Weights of a small transformer language model.
Size: 10 layers, width 160, 5 heads of 32, MLP 640 ReGLU, vocabulary 8192, 9.34M parameters.
Architecture: no position embeddings, ALiBi.
Training: a variant of Muon for these matrices, 256M tokens.
Each number is 128 + 32 x the weight over the matrix's rms, rounded and kept within 0 to 255. Layers, rows and columns count from 0. Numbers have three digits each.

# layer 4 MLP gate, 640x160, rms 0.194, rows 544-601, columns 0-79
107138176158127101133111182118142143108158155119150081170135041133153129135095072124158159150113184142092117191135121126091110143105144171159146078148158126159123125089136118142135123137156171175142118119113050124119137109144095174145128160
090116116152131155156151119126173142130099155124248119104104129063116123163152111170113105140119129108139120159087102181067170126073058176135097202163137159118127110165093096134089109115118159155152142119196173150103149169111122121157155064
109096137163148151176118138029112075125159106105139093119121146118105106075137103133140071118135120167135150153098093165150131134067145098186150142135147118088168123189111102084138094098151173093082102129122123119137191133154082093102071196
087122109113092146122146177137208139126130119142101118125129114126150126110104111168047112123075113100110107142134135139173140089120114166144174097124141142166119135134143133103122127151129161115123144119135139122130071068166097148112097090
131113085155133158149170147157121099169118188085141148146134123161118111111165083149145116108125198164107188106099164140105113098114155164177130164121174108134095131111133150145153121184101125153099205103149155107166188065128149129094176164
118131114165069128126170091199157170154093096108151122104086194159181116128118144171165120093112133127156081147147044132183107097124107121158115188089121106150076128174111115148137123146168132104099119119093122148163093123092149051103095139
129120155210156106158100136122126128157159066125114123115107047134081110197150034145138118092149123121104106048121077085072139120160096084166140133145206103155123121153135097152108179185114165135093132127135083140101185125140088132142132081
171106123100133159092154138150156163139079138094104149108158082142122124127118173111127156119124130078151184135084107100167111120179094129178122102164156143135100143118133106117118067160140151136171127131161097148138172121064155154163064129
175157092149102179183138186134166155128052125062097028124148111060132113141091092135153147085158128098136069152116170147137129052082098097142088114087150114089115132156139137109150176116097092189098071140157143166140165157093081125131147125
146161131107141080133110163133112050070130159136113179143104149190074118093140143125180184188101164127168109106107128104116116049133142151115137183117085151169154079160166197110124109160169154125186127068163092107188174138182090110130115141
176106121157128133136114100120175128126124128123107115111069197094065094055095179129106119132123161134133121147120193086150132090109057187133154143128159130178169183136143142147073135188161135165069171157134085129107054127103161117160151159
133082168115137128108125144147158095120109124074125132115155136106109153125138174188135139138105126154147113137125107101110140146130103124125138162156128080112152184181128113150125058100126088123120097230121128124089176090115096164114139166
102121144139134091138173112148123099120097078148135071169126229143187082088106211120144062171085102030079166129110104147122119122068126107153112171111193156142124136109149181147122067181137084092094086145086144148170199128103078118149082172
135092096156110151164109133110142175137164040107123158125110112109109112140059084055084122136092088102080134137147126072125175084100116111140148114138146144137144186097160084134116051135172112081095183136144110119153120078221102143195096124
121060190079161152133110095122175081091134128137068128151112034066172176151152097126097156112091142086091152096089170116138154093182098117069084125117163109168115190048177148155238138144186209136127096154107193199153161143142172215086118152
121140170115116144166024146114060167128159086105119074070099122063076129137182123118140112136120199109148150111145116085178042086110124141039119131158110135174100109092130186130133116100129121190100088115126149150137176112112108083188152061
125154107088135123121135133185153172127147106114093115161124187107106099124100116114142111133159145083102083103200129182123155107129147082169080163137129110162084163109119114107111177108072143095102118174146087168147105094153068151124119096
096084099116109145130114134122177085108147175080126098121081176135074134110117094138075112121108126072113114113117120107129116177156139157144106159120147154109164123122141139099135094099126135153117145139159107079144145117131121150079110100
113143088165145158131074128137127197147140173068161139116165089102177073103122090159156177131172142090166104162120150149104125116131119126210071094104068123119128117115111153144103133128154089149085118132126111132154119063161123079092129171
114129060138134177133145083092155128111122112147140104118183117147076042181113107130111143091163159115110067069150127059087101142132189167102133163144113073158074124159111109103105117100141122131118126164158132071150171105143142114082125086
168106124138137111162126131162157136113144069068151141164132108131118110142132136149083145074130143121175131103125142131171111113133078086144098164102136196133158130132126151118089101102140097134185140166155107175108115162122139118140144168
179171108144086144093136098154206140183107126140064099128131148122128143072111190093139124173102186080125093137091149108110086065085162153152169080144165113169000109102125105150185135106115168154134096149078106139106154130119110179171156115
110196078090134113183127169159164120070108119175132138107101112127121201140173160187136180176126124107108124147099146124091136078097139136090098107179105148093153131174143100133094082101120116163143165071125109151135101097125116136117107160
127060130137111132091131139131129073101168127162154144088065155116085099119128089114096111149061106109062133094128148116149108111150107076101159123135164074085158082146131119163106144175101143089123118171143163173107115121138151144143086131
103143140065171179143137145151134140144135133126112125077133183161141168081146150146118121157136115100120096119114166124162120119165103132170186077111086115176145150191055096086117091136138099111158128156183083074119179090150095199154184094
150098132126114145104202142065121089103077162102102069207145142116152053056135069101139136131128145134150072066154166137126189145137130118130129213096167148100137174084065150148146135150140135115155166128173096165110159160149144129158136136
161141176138147139093189162163122151108128105137224112118125125136124107125077159107130095135107147153101123069169112139165156111058151068137140197115129151169099127162071164153088089147101124121123069094098091127158128102189090111133077105
148105075147151130107137095116187132183164037103137135100122125137148141170129079102158065142080154105097171127071120102164136169204122133128151173162143146132118124158194140195137114138108134144162138147169173167135084125145140102072124133
148159116160158138152102117137102173081081139125144163085170146072169137140139134160124105180150132133144046122091094135110130114104074147089172100111158110156147135126130084132191175073114142127130130172095122122130151083093111148055125153
107177118201111170148150092117107148115182115081120184154156080208157179111091092167173122160106212163148167162127162136155196145030146117158115183089178160152153128179121230156139114098175098122114146142099117136175160143104124090064149144
111120144125179160221079109135129107173121082114083129091078102148138099111083156086121087110147132139137079071107127144121109107117117121205133135161178130183118131133128124129146104160152196130180146184155071128162146161106110129117110091
149094143121110087082125128085053144049110225127151132083157134113137114110131107176124140121119140115156119117189132152110084073128078188110104116061160143163131137130124173133156135124136142125136088098171132154146152113231211087133173109
133105100126090031166146091073194137151218117157118166187055123094115157068159094133166202146109121109169069107127140118118153108157155139098104068133159133169092227089102149152145155158126148130110171103045118084116069154149102119108162070
149109178148183116118126104137204150162081101139157087120095112083103131145131165110113135111072134114111099059118137088145065112164154167127146149111104085168106157131095139133109128127152131107109149113149120110156096112126083136118093132
127079199117176126136103107125184078128140201108148107197154170090142066121126130219157148091083085107184134120149129146107147163124146152107129188181140157158119163141112193162083089145154071125105146105151107121127103087196073136108079129
092079164162117091145081091117122158034127141104118052085119138147117133085112123069091117158098109136169145153090137117031157118167127068107145192146120146143121131156157173124153150194187136088109074118165136128134165168110110114081107167
126106149102094039099146119141133132095166062106115126169068157152140140155146097116096124110094193151118055188191201129083099106087157112159146148098131103159124143131082182074112175073082177106113048175132159185103060131099115082095116155
130141121118199138160116114113172153202134100136097134123119107128079125111150173141151067133077102144139121100130139065149133118127131133128136105125099118153147196151097163120133126138160093135130115135146037150135127102106091131087094172
158112129092154125142158117124160111086143121110073169119037089091114121182189114123071140133125112119159092191130136162100159157116117139089125112112184105188139149071097162119149094185111161092102068131127111094166099164152163197168115138
135112095122147154143090146163139114105131146091125155102158124104075122116102139185186166123161136110196166099123119100112125120137068124102070118072124164162096161148102101094135108172086155131134142149106165192137097121121093120134081154
145109129162110136147141155182163122148083168092085171125133114111139128119113158123119161089120102176189108148194117175121140155148132132145159137127082138165157143136160155178113142130121106156148134135160170106163160100166132151145136077
114127079120106186119132150174132076090098142139122116099168167124197100156105142086072153141119136063139167104068156178121133102142111157131086123149134109138150188113164160093089139056130142119107137163087140155142097099197157121079132129
119126106088057117185121142136082191040101102117075170093133133052214102103133146145123118176052162159155105127131186111094107122138126142160089111138150138089148138160134086073176139092095074135088067107140093147172170187065053122123164146
155134143071093188025165114193068100208132101098142090139153050189201147164136131119093070124171197104099106118157162130115151191120139094124162168192122135092133137171082120153195080121108094090142119170138129165090084147105070135099149112
201094104156098140111136124099166145165115102129149109145158095150066095135104089121152121104109144134143159131165164111135110150110111085103145146160129172118222108127166152131167085048172094118131149150124085101133115075099124131129174191
136141102156094076111105136080131207120141117149148022101129146152197104104180118150149032072119174163118120145168166093105128137109097074084180104103085126131090128166117137120141168121092145176120079137083158154115129137132139153127166090
086106142081124102105085099142181184113123079159109146125091152153132182141146106135098136133102086089136095166161168093107112076107138154114178111164059140120087146128138117124083142145140161024099138164115164148125062081129113121077116153
120098178120130127103136125150133065231114157125088122142067041128122049164105108165145155179141128125089105097160139113166134161163090105127121117120147156160125115091126100127198109083103139136133167099074199125094161111159136147110105189
072080141140141125094122093176112120125119101175101175087165066157130164116150111172137175087100128125157081170068059125113095061121115156150153078188123122105122097106122146088134161117212141160183113097146097130186154124110131135149142138
131071193107159154082165108094133070126085097124163090119143127075113133082086159121219213190086192224122156095189056066084177125126151127095143123159083078109125175108087108152137085162134115127153120171131118099134099107114194095120195102
161093146139197134192139177114196119097176113117184078147138098114141125118169047124122108133116097100158113157080145173132174074158105128133112078161077124160078109100151104133105089144172149114158176102107154172127145137151107184117128059
160136152085162104081159131119103091115132117128165106120193103132150144061066119159112147170143126094123119028163081167135158078142114163098108065113074219107095101136064166141103123111134143119117132117149083155107117113151151131062083142
071198142096150093137098100125114100129194147161112120119168170166132136140162125200131092149128126185091080225165131075192085151111138141127104059114162138092125169110100148073105139126145122157144106192106204152150132166103103101154243140
117151046132102093147072158106138135132071118125156138103105107121098163125133140132152094159070146145092112135172119144163093145158091148092116164084098161118150086146104111103101154135115119099148112148105079123148108142149135116126125142
135112134140143081102079128128148137137055067048119120131173142152173129176156198125120121129152165170101193137122104045144114208155113193165164159168126144129168197140065100155128112106104156082160121135110088096077156153120186119093168120
099160093132128110176138153126122149117140135137122122127140135148142115088077071129044116102136192034110118085111149135172122096202112154148152107107146118121192120153146086119155152172100140085161164151087142127134154097117175137184146167
134076160074115128122096079073192129138106104134171132117124104121086141145150100173156111151091105151107159111143099139140123138169187156090097159113136121121179135119142084088172149149115146093091156096080065158112143121124186130101183148
131093155130163125112125197074086160114153124108135137128087158052166139093121105105132072091121066143098077115109150140120148138165198138133120091166165096159167125179185133123122165126107133109148115104119099136117135112087111226147149120
# layer 4 MLP up, 640x160, rms 0.206, rows 544-601, columns 0-79
146177116099156163136166131141080113124131128160134178105119117132149101085100126120152104096109125123188114155098111156165084116167117098085062147101154117136094159140154154088099113101135088150129110127142189145118155186128115111149151115
111178131180157114159155132097151143098139119156072169086110088167085119102087175131147203179152106071125170120187140080148062138151202103079137047143092109161140192102076123170174133084098118147138127179113111122140144070155105094072165122
114134083134152105130144110086131201110135161149173113109143120072133105100126121129131055116118121148129166177102139136146134182071079106095101149113072124111141144127112148155131161149120112128057092157166138136108133154108142124059106143
151118153119132201083129164124150169130188130136144128180122116144121111126094161106205156082152147131063147148155107121177119123169145132154149178162148127129087158092164112127133143061058100102122157135158182118135143168089156128137091122
114162121120119139087038123121137124105169147074119090103159075134128138113113133108126130140144129134132132177146127141169134132119115131080131110229109083097136118098111122117135165140127148074100107114129108127092110134161128080099135116
141122144106141149154081092153079083101192142098080110089101077115124121131124064041125141158152081157133126155091129137122115146154113074051152087128167097176189174120101109133169149102156129165139191190180121132179101131088094158163126106
196109116072060153110123116114169041116152104109144075142166182096110102098122177078159098191152153131172162143121139106165164101132109076138087141104144122184106116120165152132059103163079125150130073124131170120126084105150152117106163111
161127195114126115124140086142106155145161074152140083098158169106148115134136132140128163134135127089098102091129121124141154114033121112080093171124111120098082164078117117130125151064095140100085120107128122108138113167109095153047121076
093138100185114096192063132134015089139117151174210103139116202141159156133134125070121073118152063145094166203068155131140147132049113130096148161142156106153105137120112141106111177152161175152182129103122189118107158133105155161133076138
113113103167173097136155114150115161116164096124150131167147166104150083160081146114115113101146084154113165099178203126145056184103102064152133125198183140101112132118128143093173198124204124161162145148150128099144165147082127075168149107
057130161140057111112157048095136179120148098168068124103167162110109121151119121116105173113158140154097107113098135110117130052101122106063096150149139150125129129134164168112117183163091157171076086162128139111104058146129128143123141143
202173154132168118106134116126158136135202120040138090155162160093128115164133156101125151136140137114100123091107158150072087118127119131126096126146106126168155135120116075141126130082174110081156071078092149131091134107152105171140162170
105144126111091029204162084101162184092134094159130099158121165145178146093051159147100130095054067060114127133134161145137144140086108076110142095136113099094135149160087099147079116142182148068100119088102155125129119158149124169111102107
175122150150108172152055134090060095097143155086158126154125124111168086115105051056182055111109100132092162079145156141127152068110108141138161115117139121136138154108102110137181063130058073084161192157111143090164131098150155145199102134
150132126188112129126125160107113116161136152103146106090141113143109148135073144131174157119212134162162102117138186122119106170112106099166088231131135150104105080204048128106097117153088110154120134108134141109151173117091159096127161156
177133098124098055102111172172139138144123075122137101091135192104134197112107153129150147154059135169109201076109096175054139118136128102231168148083149036101133158105108072092122133141170172147059105157199164131125144143147128131160113128
083115110047142154147124118192132097124103092130127083111128099151115110119146133147144086142103137193107164101124136134164093206131139128139152110129173124162141130069130122108042144183158125145140134163140112157108122082149124105127090124
130143135100143151104159118114151150137099134130141101133108136125099162083132142094085094081084098121178136094107093101086158150123140111162112158168099106140149109135131082154052180145181163105126149067076122081091164107128137113089115134
124129159110152087102140114113125115130130122131140181143072124122091118070136176133102103084064149103093149083155135065156163136149102154185149151072135179152115130136137050161095136152159138170147165096124160185141108091060119116144152149
149123152087164119142143078116145054120097078149147132211154142103129172112164126116155141188157090130175190079120136153057078119116190144090099129155134100094071129152103109136126150109078104126137140186095161094129135165174134070114112092
123142124116059129107101114125068183081091181140060114125099176169154154137168169116137082136071111146131161128127107101101146157128088132167137113129146144125130171100125104056114152102153204123173096118109193106076127190115119123099146070
138058132073145158125096100105099139112094083141149107161093131116136143191173139185105124131112105184154176093110100162110112145129110087117142138136091129145169166113172113165121110121121092138146086130126080152140121105136092103133088088
119084135185159138121159109128130184172130166139199146137168129126144081089105122137171106113103134118096128120122102142117060052133116185129184089099188076077122113139151116122128117069118054133150168085139169099146108122122114128136084122
134159137065061130154131071148084145174147207119065147123119110063090168116133095082079140096148135123110116116134114112140110137140145136086087104109132098117113080104153103093188127108182121105150092110111120115097125148145083131107131109
118117077106114153104131140133064051120129115135095071100096078157118137173087079128117169135173174127167106148150102095126109167161171134106074157111126061127172145103152147117100165110045158119104113166131171155150115160181112135158172125
107180124164120161184152142217080200123112106135058176092133112141138131120163142112116088102119134110135113143088122082154120167112145106142088073126118148155163167131146165116079118130107115097117072169103196126220112116219099168130051118
085165090185109158205113095122065084068079180098096146156125128100172122126142173089140169140155126075134157166064130145074055187144113143178088135159152117167144123112128118160125147137197120157121108136106072155032110100144148123155090141
092149190133119138142086114051122112130208083141148156149147086145114127070156143144148134140134143183115107093195136158060153113149096127091160125119112093112107122136124145121055134157096133128173125168177095107076118150118099100076139090
088067113083138162101122080102111080171144155195139127143114118088135144198102092103111148142126119110125135132146154115085152118117140124125082136081084151107156142143081152177150131159104069091089127105120100116178154155127101141096169162
134168106081201101164150142103100099119118184179187125098104137100102113166190199128111136096086126122180068154091107166089029106198148173125100024158095133101057148102101135063130163118077121153126139147147098156160160172091096191136110158
093066136096096114127132092088138137136170116149097117197115114187067123118180139100114117111151167102162139167129072079144162176079129113126152114122122073104123120139108116130078205139165086179112137162151107091128104175117083114076033099
152144076167124072085114187126134114165140154170172173118165148097192132083172128150119156133151140099178147064138110126077166141122176124099137198046110132107158090177129122156115174141151141150107092154124189108140114134127176101103109154
122167133131146173048087119172169128148125105126131191070202080090116056178156159085098101191111140217038127120139130113141126111154135113118155146163142163152134127136160097188139128094152093139138151144180154118133135130102146129099083145
147072163090167151144183121136150130099101135081194118125068140102063108107144075190132148075083150061151163149105109084134148134141125144071167187120143127111130138119092190080118123173122142144101130093119121116139159152160182107189108108
137143138145081112140165082087120106136136210082080152100066148090103142115122142103119115161089158163017118143150134156130157140180123120133099147099124157159149114092108133145117046143133136133078101120057189123151071136125154183119084124
156130076159104149127104145141157092165131129142107097135095120114103154136118152137096134142138106132076172116180060109116129142166170112123120123135135107117151131154114083064078100143116132124091160134119161115126127095117091117167145086
112142139130121157126117161172164145110174174134128114142085110132107111095109134174179100125116086149152162115133085106205181159131104110136210175131154107119108132087092144157123090175162077137120147064168046147197191117125145204124115048
111145093117133135089133127151129154138107132160093152091124112152127164109149114134088119153145140128136120140102093126134076149059115092134123047122115068143100057116130080110126105130115129130073136096126126094143071147085130115183075117
109153143147118106072111130140190134177143139118105155077161052108167121130148122140164117171143155097147127140082171136101186075147170057130130189122139131117148098157124126097131143206145101084120118164152255133170147126156184211108100143
121137134179185130109143117119166106124098116074155145145133169095164126093141189096123087157147114133162076120116121136089126176139242144040135197159144091143169129121101156098165150105179098091172120140149133118069102167143124115141133069
132127108161122127124138118156063111135137077111099131098149145136127075134100126131114135136151095064143156121133122142150119091164123166120164084113198083126125088132176139127081139142180135137139080177215133156105168104149074088146135161
162120135128098129125129133146154091130116160133155184132128170127175130157148157117088111129134110045128190093074146160096134085132139131106072077138158134150120173101169129086129123103105092134133124137102089143119129104142140158119106111
150099109117060154050202120048107154104119096070115133137134155191172092062094099176138105208159176011148060164130148138183147149168133109039117131115099144155140170124128080109107124119076092141152156171155181116128076163116071142169128145
140108177099114106106101122086088074160135150099126147137127093113124151180185125102138154174159141135160144095205148124155119092218147150146094112133120166127103107115074126118094200098132124088213150119108103122120038051077155103095115169
084094096116144078158173138166133195137106082052140123135181113190089149118107092142113097121116146071099142137119138081094170113119123083156125186108103177112174117115110153174185074141146154147175063148135114152135110090154137092070102136
083125082168212207093175181201102143156133136127133144146158105118176171132120127150119124119106141122132130086157102143098049129098193181190085159099175084149143112147191096148115072126103129077130089151153146115113122141108081129142174188
110145170092107141103119081130169139115101124098133096150107177140158172138098144123075141144089125115133134113131120129152175114112124158146144111101083140118055147129219119169065118098137144094096194165144151113146103084109155163068158075
125130036128148137168097072146206181143134084169121155088105112114130131082123187115077130080147112082078089187088132116165121116101116142134143086111130083113095115126169143077081130166163119184116114140148127161209146133171119124151161121
208115172155134143170187096108148144179141115154123061146080135107096114110099117148142152106124094095053155128110119083091176131090135119113116162147092065122119113096108118167118099163108083135144165126141196105138142079133131119147167135
117096143149168176068169096138182170133109075078104161176137088077093101091137153085171189076148124120187136089198132136137130178110031151098121131152139138118123077121102146097138120060086097099080085148142136120104111140058144123100095142
121097132174161140173157164098099047150152120127141157119162110144103168208166110104103098121153171119139151141179093110135077104121136143070170146097222122152152141154099116120158147119112132063122114119161153149148145114163196095163127119
191098171138153063149056084165135101165161177132123079092111173142168105176158077132088070123127162068153158151134138142130074046130167135132103056068180179125143129117173101163108136105124167117086093106164129168072143077095182150155109150
153141120182156126229103115119086137148116154139098095120110139133102168098092114093142134153183138142150134122174138164199122197111144116129065081147150111095155081120119157148131117135121109116133097147062147122106107202152171089177161112
128122134150165117162197125091180106063170190158129142126135147143120135128145103128177157144176131196126110157184146052173120121121157113142112156110152162123131154128129093160195156093098157110114172115127192117170148167094132118114151046
187130162128088126156138116136055140178079110088123140134119139166145145119185139156135115102165165097096158052069137080133161178152141121098114173108078138106040111148083097116107097101148164092134131146087104124086097129123134066079167134
129108112144137058144171138157114107156121138231121165095151135076081155150177122070096138154159125185074102077126097093146114138104103089110142082143145089140137148097058194110127156159107119089158160129180195159173113121178161110121127097
111099140152122060116120118108149146065094043098147158118109151120132157117086091135109113157152090068122156104172128168118165102127193179130138114126125147154163131068126119087145149138053128046127122121116062139106203141073086186138120122
107099114123133127146146147181180132152157133155176160191146166146094121097136129143094085096091134160115153153145158155129117076134152117137127114128129130127128171135151146061126097083121085139156154105175136150171124170127119108151156124
# layer 4 MLP down (transposed), 640x160, rms 0.0997, rows 544-600, columns 0-79
172154185110097103140131136131104089064121170139117193101060139149093169103125131128099152107179122150139113089052105155090141142149103129074135168110109106170150096156182172159116126165105163121090167137164116164157133086093216129097114156
155153192154100105088076122111161167138171086142069110171102132157133151095128186117166117171168173100131124159133085137164102088164099107063178071128156138178160129114098176143121143193133158138110138201150101179141153122136024094110118183
123076171132127126140129130094146139151090073105136147106121132087130209193112156108113154165139116134148088116157138129123134094142168146077146111141094103103160161112153147109103140153085156142147125145062101059064165118170123167156190098
119065155096127151196091130113089085135167141141071107119093118102090112049085120112137173085124126118096122147123132098134160067117160179171121167152112102140118134164154090121137154131121108122132104107109124112113161158110163112107155162
157094060128150113167132110111138153110103145132092153106135124125134162106102133142158124125131115112195134113162148103147161124134139114120173127060147149171141129128095137128134142080111127084123091146149153168100106168171153099097134121
172102117188180076181087098094173183117027126148067162118143114111097117127115102154113169133118077102164108138121097076135123083125161136086133146167112124134104115070100079164118124132066117143167139119151156149122133148134127099167152128
108174133161140159160036144108163066059197160123146107159155184092159132044116124098089099150166098138121116085104098131188147214141156169140139127125164143153107107135119119096136115051160121096136097141122119095134164143138094120136131121
126164141093091125074144157183189111166113118086105090110147164128117153158176113091119112200134096144141109127177181107156087186074133167156067124125149147170168121133122101171117133149124114151173077050137155153123173077107125105060168123
127096119139176120133134101141134150107115166138109151096091110116104115115113090177151130093124147169112165110125075111101148111140144088140165184140083090182091199138091123109123088081123142113120079152116146122171111113117137063156170123
134117138098091128067137076156143131142106186118130096170098137054104135120126084087120110156143068108115226107194158118074116128079187177114178103142169149143065082111074076134101176149085149165164121129163137183076109135124156127159143139
162115060115173133168156055140122132117119191159092121105104158151192109192119092128106145107108052081104149101087137138098130093120113096174122079078156090126129164137116152108061118101140102140132207139159116071092141129056126111094125134
156122115131061110116126155103108148137108112152125093116170097080148107157089096109131128147092131129074097134199065124136149161112167099138071197152141125079205156103127124128110197128150094114188074118091134116154163177149143142150118088
080114165085149107123106117160162131098123103181133126064136153162065116117101118103119068190097131155164136141070159107110176145105119070187062135097113110068136137088171085097080146125114125117109099125181160167165077151070163173088120161
066163142164168116088166088106143100118193131053123109153131107188166142076157159105095094113171116078133089099088159097121110168169119186178183161116139140069138138153137193140190112139183128116120145135151072113160104155127171186163148122
129119078128138106200172189108158150159100067094108135114115099165096115120092140127165038128132064177117081163110149188140138152104092122111127105141112126115174126123089124100097105098073106109158123128093164124020145107134151052212080106
156084109113105104133121107131086117142161075120149140120166131138139070119149161113110127151175211127174110149166164153142089165171119175167127118125169081144107132156114145096129118156120114174119118086179149162090054099107112176181136125
117087148106159146183073101133155119062097188190067141099111159137138125091115148124138077125110139140075152113142146129183123157107058124129127119155147182127142147195116132146126124147141113149123110157168104102127102143076159125050143115
078121134096086097122096126106124155169116115100096066146116097137069169120152119118108127098187104117107113145089153175087091178061149122154125156131102146150193176119157130117113129089079116146116106136103140077095189159135088137045156128
139133086100124114153131058116127123078155174131153123143139161165113152155112103160187135185134101140151097120097121094079140115078129108132116146145157109182033087092155107127091142098139117162095177161119113099121140102076153066128165112
120140157103106096144157105099130118116120145118145103139111148153130165108126175152085165083117111168191128129132116111059110161126117105119114117073161137128100073113156139157136112179143135149150117180102148133137124122078110111119095127
164129145107120122116110132152151122168138117132217108162066132095070163157118144164119172115155129098137138151106163120154118138090121090169104162124081134103130141090134157124061110112145105085131135132119120136087178101103121175091126159
162095078108157109168142173115102129174106151149133145135112186125117167077122130144165088128086197170068140088106155120165127111054123072084096134131099137124082099154154173098116169108142113082122143169128071098138135095155118154191090056
105062149129130140103111168185121087183188117102089094102138090146115077108139139171112127092114091171108129149117138133159131152178138155085132181157093163162122119176070157148178146201128170150133142147122116164192135142121151172151133111
169105151103075103152103097110166174114117104098157075132161162130090157099139090125138145165122153160104138117131120107109121114122079109105124172127083153107074111175160109082112142144177134132105160131045101125107109141171138161161055084
125092153106107127131083129154147071077198135132065133116102149093107178171137099103145107204102137089120133129172147163175098101108103118118158085123127192109156177130124136175085099126161089140120133161162097137155119165144149135107147165
160143143128124129181130102134046128103106133091124103061191107139101171122130127150170132090129110110182172076169119062124117146145156138107110124085102135144102092062200155135148142110072178179114099179093125105131060099211060163137124111
071134105148126122123112144174125152138089129119109134162123091150171157086130090066129084137181149114121115128116091153131097140108056182163150103141131189093056159113127176135195136162119134103097172141090102141122101142120121128125122180
141129154103128094081172141152176142156113137138121098110079149063154139176102124136136157128093141085173186147101136110105145143130098155149124160148108108116156132086162144182119095124099203126118074154112155174129067122171174066107100113
142122111100130125143139088108104115102138068152126160066141123165158176195161141198127154120150132202106187112145123106132164080123081114152151076111119089119111119133081121141118150143176088079155107135083157160125138123081055143126125079
156098145169119095130232173099111087135090130180134126169150127160161137147129136130123113153082085169062155136093059064118162120132080121126096145177118156158051141126116125154174144129143131066119118154109130146172154127092169097107057166
150168191132172083126140111148095138118085100130119096176123104163154116129117121135134165137163133076151123206099136124130180112124136160129073146106112093129124137109122121179184108083094105190133147096074197166126102145097070151137108101
112159166107132055240107120167163147166117119074135129125184099137093093089097085108126054120164121109111121122132138113102116156102144113080130116093133132197120104133141098131143166118104123140161104166166115135187112167136122138157091118
139110123107131140079130110149149112087119179116094121118192154126156146149136131136126132158085145165089151160079140106182127125125109144181119201134137139151047121125075068146103145099099094108165087097147134129145158148092190096098104147
133173169163127139130074174153135140131112155129112121204180123128077098130130139115142125082167124132119062182091155144117130149113117170124156057125139101103153110132143132098102178134097112150112154145100150105096123124171105137145133123
143146139128162132154142123101143075159131155100172135115086108187168170105093133165182161133154153125117100171109135115122110179100128152102135176150093122144112096183099146097090093129096092119119098159173106150179136147140103072103128147
177127107176118101088132141104090117214130130146179113123123095128109158106149123110158151122161044114171113144137132179107054152111160197179144140098108110154155161111097096210092138143107090137119151147171160110111143096107120079129160135
081104179138148147117086167069129111169151114174142125131105131130148115088106112160099064176098140134119175145112092083177138064130114112179148133175098103099075126128133089163175095113138075110119132128144126125080135124140130108123115119
092115114117149148181121131145138095114156107181125133142151140129146113129127177143178111121141116062146163184134204117067167067134068083156156108072090113140167171144131160178111133081144110128121156172160098161152158107102157102076129135
149113134158120140083091189164111126099068167133130145132145099136044229155069152107150104117115118158066148140155111160160072140058087064148140173143098118128154209111082119127111151156149169141165129126154141146099114139177141141092168153
183130163095148199082159072126117071149100104112107104133121140086129164177126145146133120119072079108154111099131131116136141149163151138065105130172192136126166120118106122145141150117145124145056057154111106113133143075154101169115133070
114083143080106186132159173176109146165122098130070092147109143047125109101230094119169161095121117091098143140080093144098111097105121116151147086138168140182130203110100157185142104159143142160133127171137089097122127118116135121122122165
095130140134143195102111116132098111140125107155072126154175102112150142135060143168143155086135154180124099108132169175134150099135155173138145168143141138127099171086161107126118123166066174151095093149156075116156108101118153129110108074
127143111130122132185163100127137142059139112105146175188145164153123099125079140153109133156074149090077162180131165096075152142062117115176129162102117098151147118151100139127131118125104207110164099200071147210102135084096087142128173100
157071073118084133110108135146119109143110109103155067093070112127136163151137132105137090148142163127176140100098100133089134064129179091130112083131123166122117188155141138213105145139102149116134125104120095155101142103121191122166137146
130163125193142110134092138139171110150079109088169123135138167142089104098124161117111102170144120125105136143121161120107136178080162108071101071146160123124133125150157176098079125105141130173142106099196099122155146151185089146104147106
118120096200133126178047096119081092124157107123109178148102154118200138129127133159113163144150184129099151114170085126118125114089086153097116139114095128079162148125134143180118104101129132112088177079148138131100125119105127118122091171
093190149154135114104099107100128109117103151077133109104066141106118121089131139082139087166144114091132188126150138108112124108120063124165098176070118129129169150129140123126118127151117132146096122045181156139141086123149191158118097153
166104154119143043185167109133079111093137144156082187148165099125124157107120162147149153093069164095071061153159133068156121126176147166122119087111118117072088152090130100154121120136119119157143119148150101102103109128069104120156118116
133194170140103141156164102173105144128189168122169137088134079178087154158122060114152141156164160102133066155059146176119169077099125148178169149155143136121144092160160146131141120143164089142131138145158105144165154062163082073070160185
108065189047224194124150159125174081163124138183106046158091125112109188151080219168087147127100148110115150152159103085088127125103126144148145120151129103148132065164106137106134131151124139161151114147079073146159121103134118143093146041
150103134107184166124135172174112095170166150092130130104137108075117113097149131107154170150104125117128123172113171123178148092124083190154143084172142145118105169126123137174127180125152118155135167160131101124168155115084081120074126118
104066123149114107174147135110139152161111119158079159162141148119073162092099132072142098138167112139092169143147114181172158144137066122103094100122112179101118175102172162140117193115155129084037153095178107085104116125159207149073126073
127126198139174123142149119097152172140166112129141130106041070160104174099126152128105045143130152111090114088183097127091067144127114120122098162156116097127158128147188124156153075084149123090105116141096141140128142137152094168126075123
060131073083104156063094114152081136132120117103171097125118151119141118127095129146110071116133100092144116081066149153077089115145148062157150145150087166116132152137134159125079130172129147127114121150094077088093089093159133082150133218
090120092103178191110117109113079219040161143083125113106199168111147107075102151153087110179114115073130072124183146187154155103082108116107072173144168125132089154100170140186116128144174181113129140124189135151116167107128136151137006171
183098147146147081121106114106178093195178147176147140098146151074158103148150147163123175133113134159166065112123138122179123103160116092156129076154141124146141101070139114154138126146116106151107174133127154136143145130123117189130156087
165151110155123171129136122050127094132118174112108159153169124164101141134124091184125099086144042119141136123105160120164160163114079116181156164163176148149113137180090096168139158136145138158139140124084156113172131110102144073107145173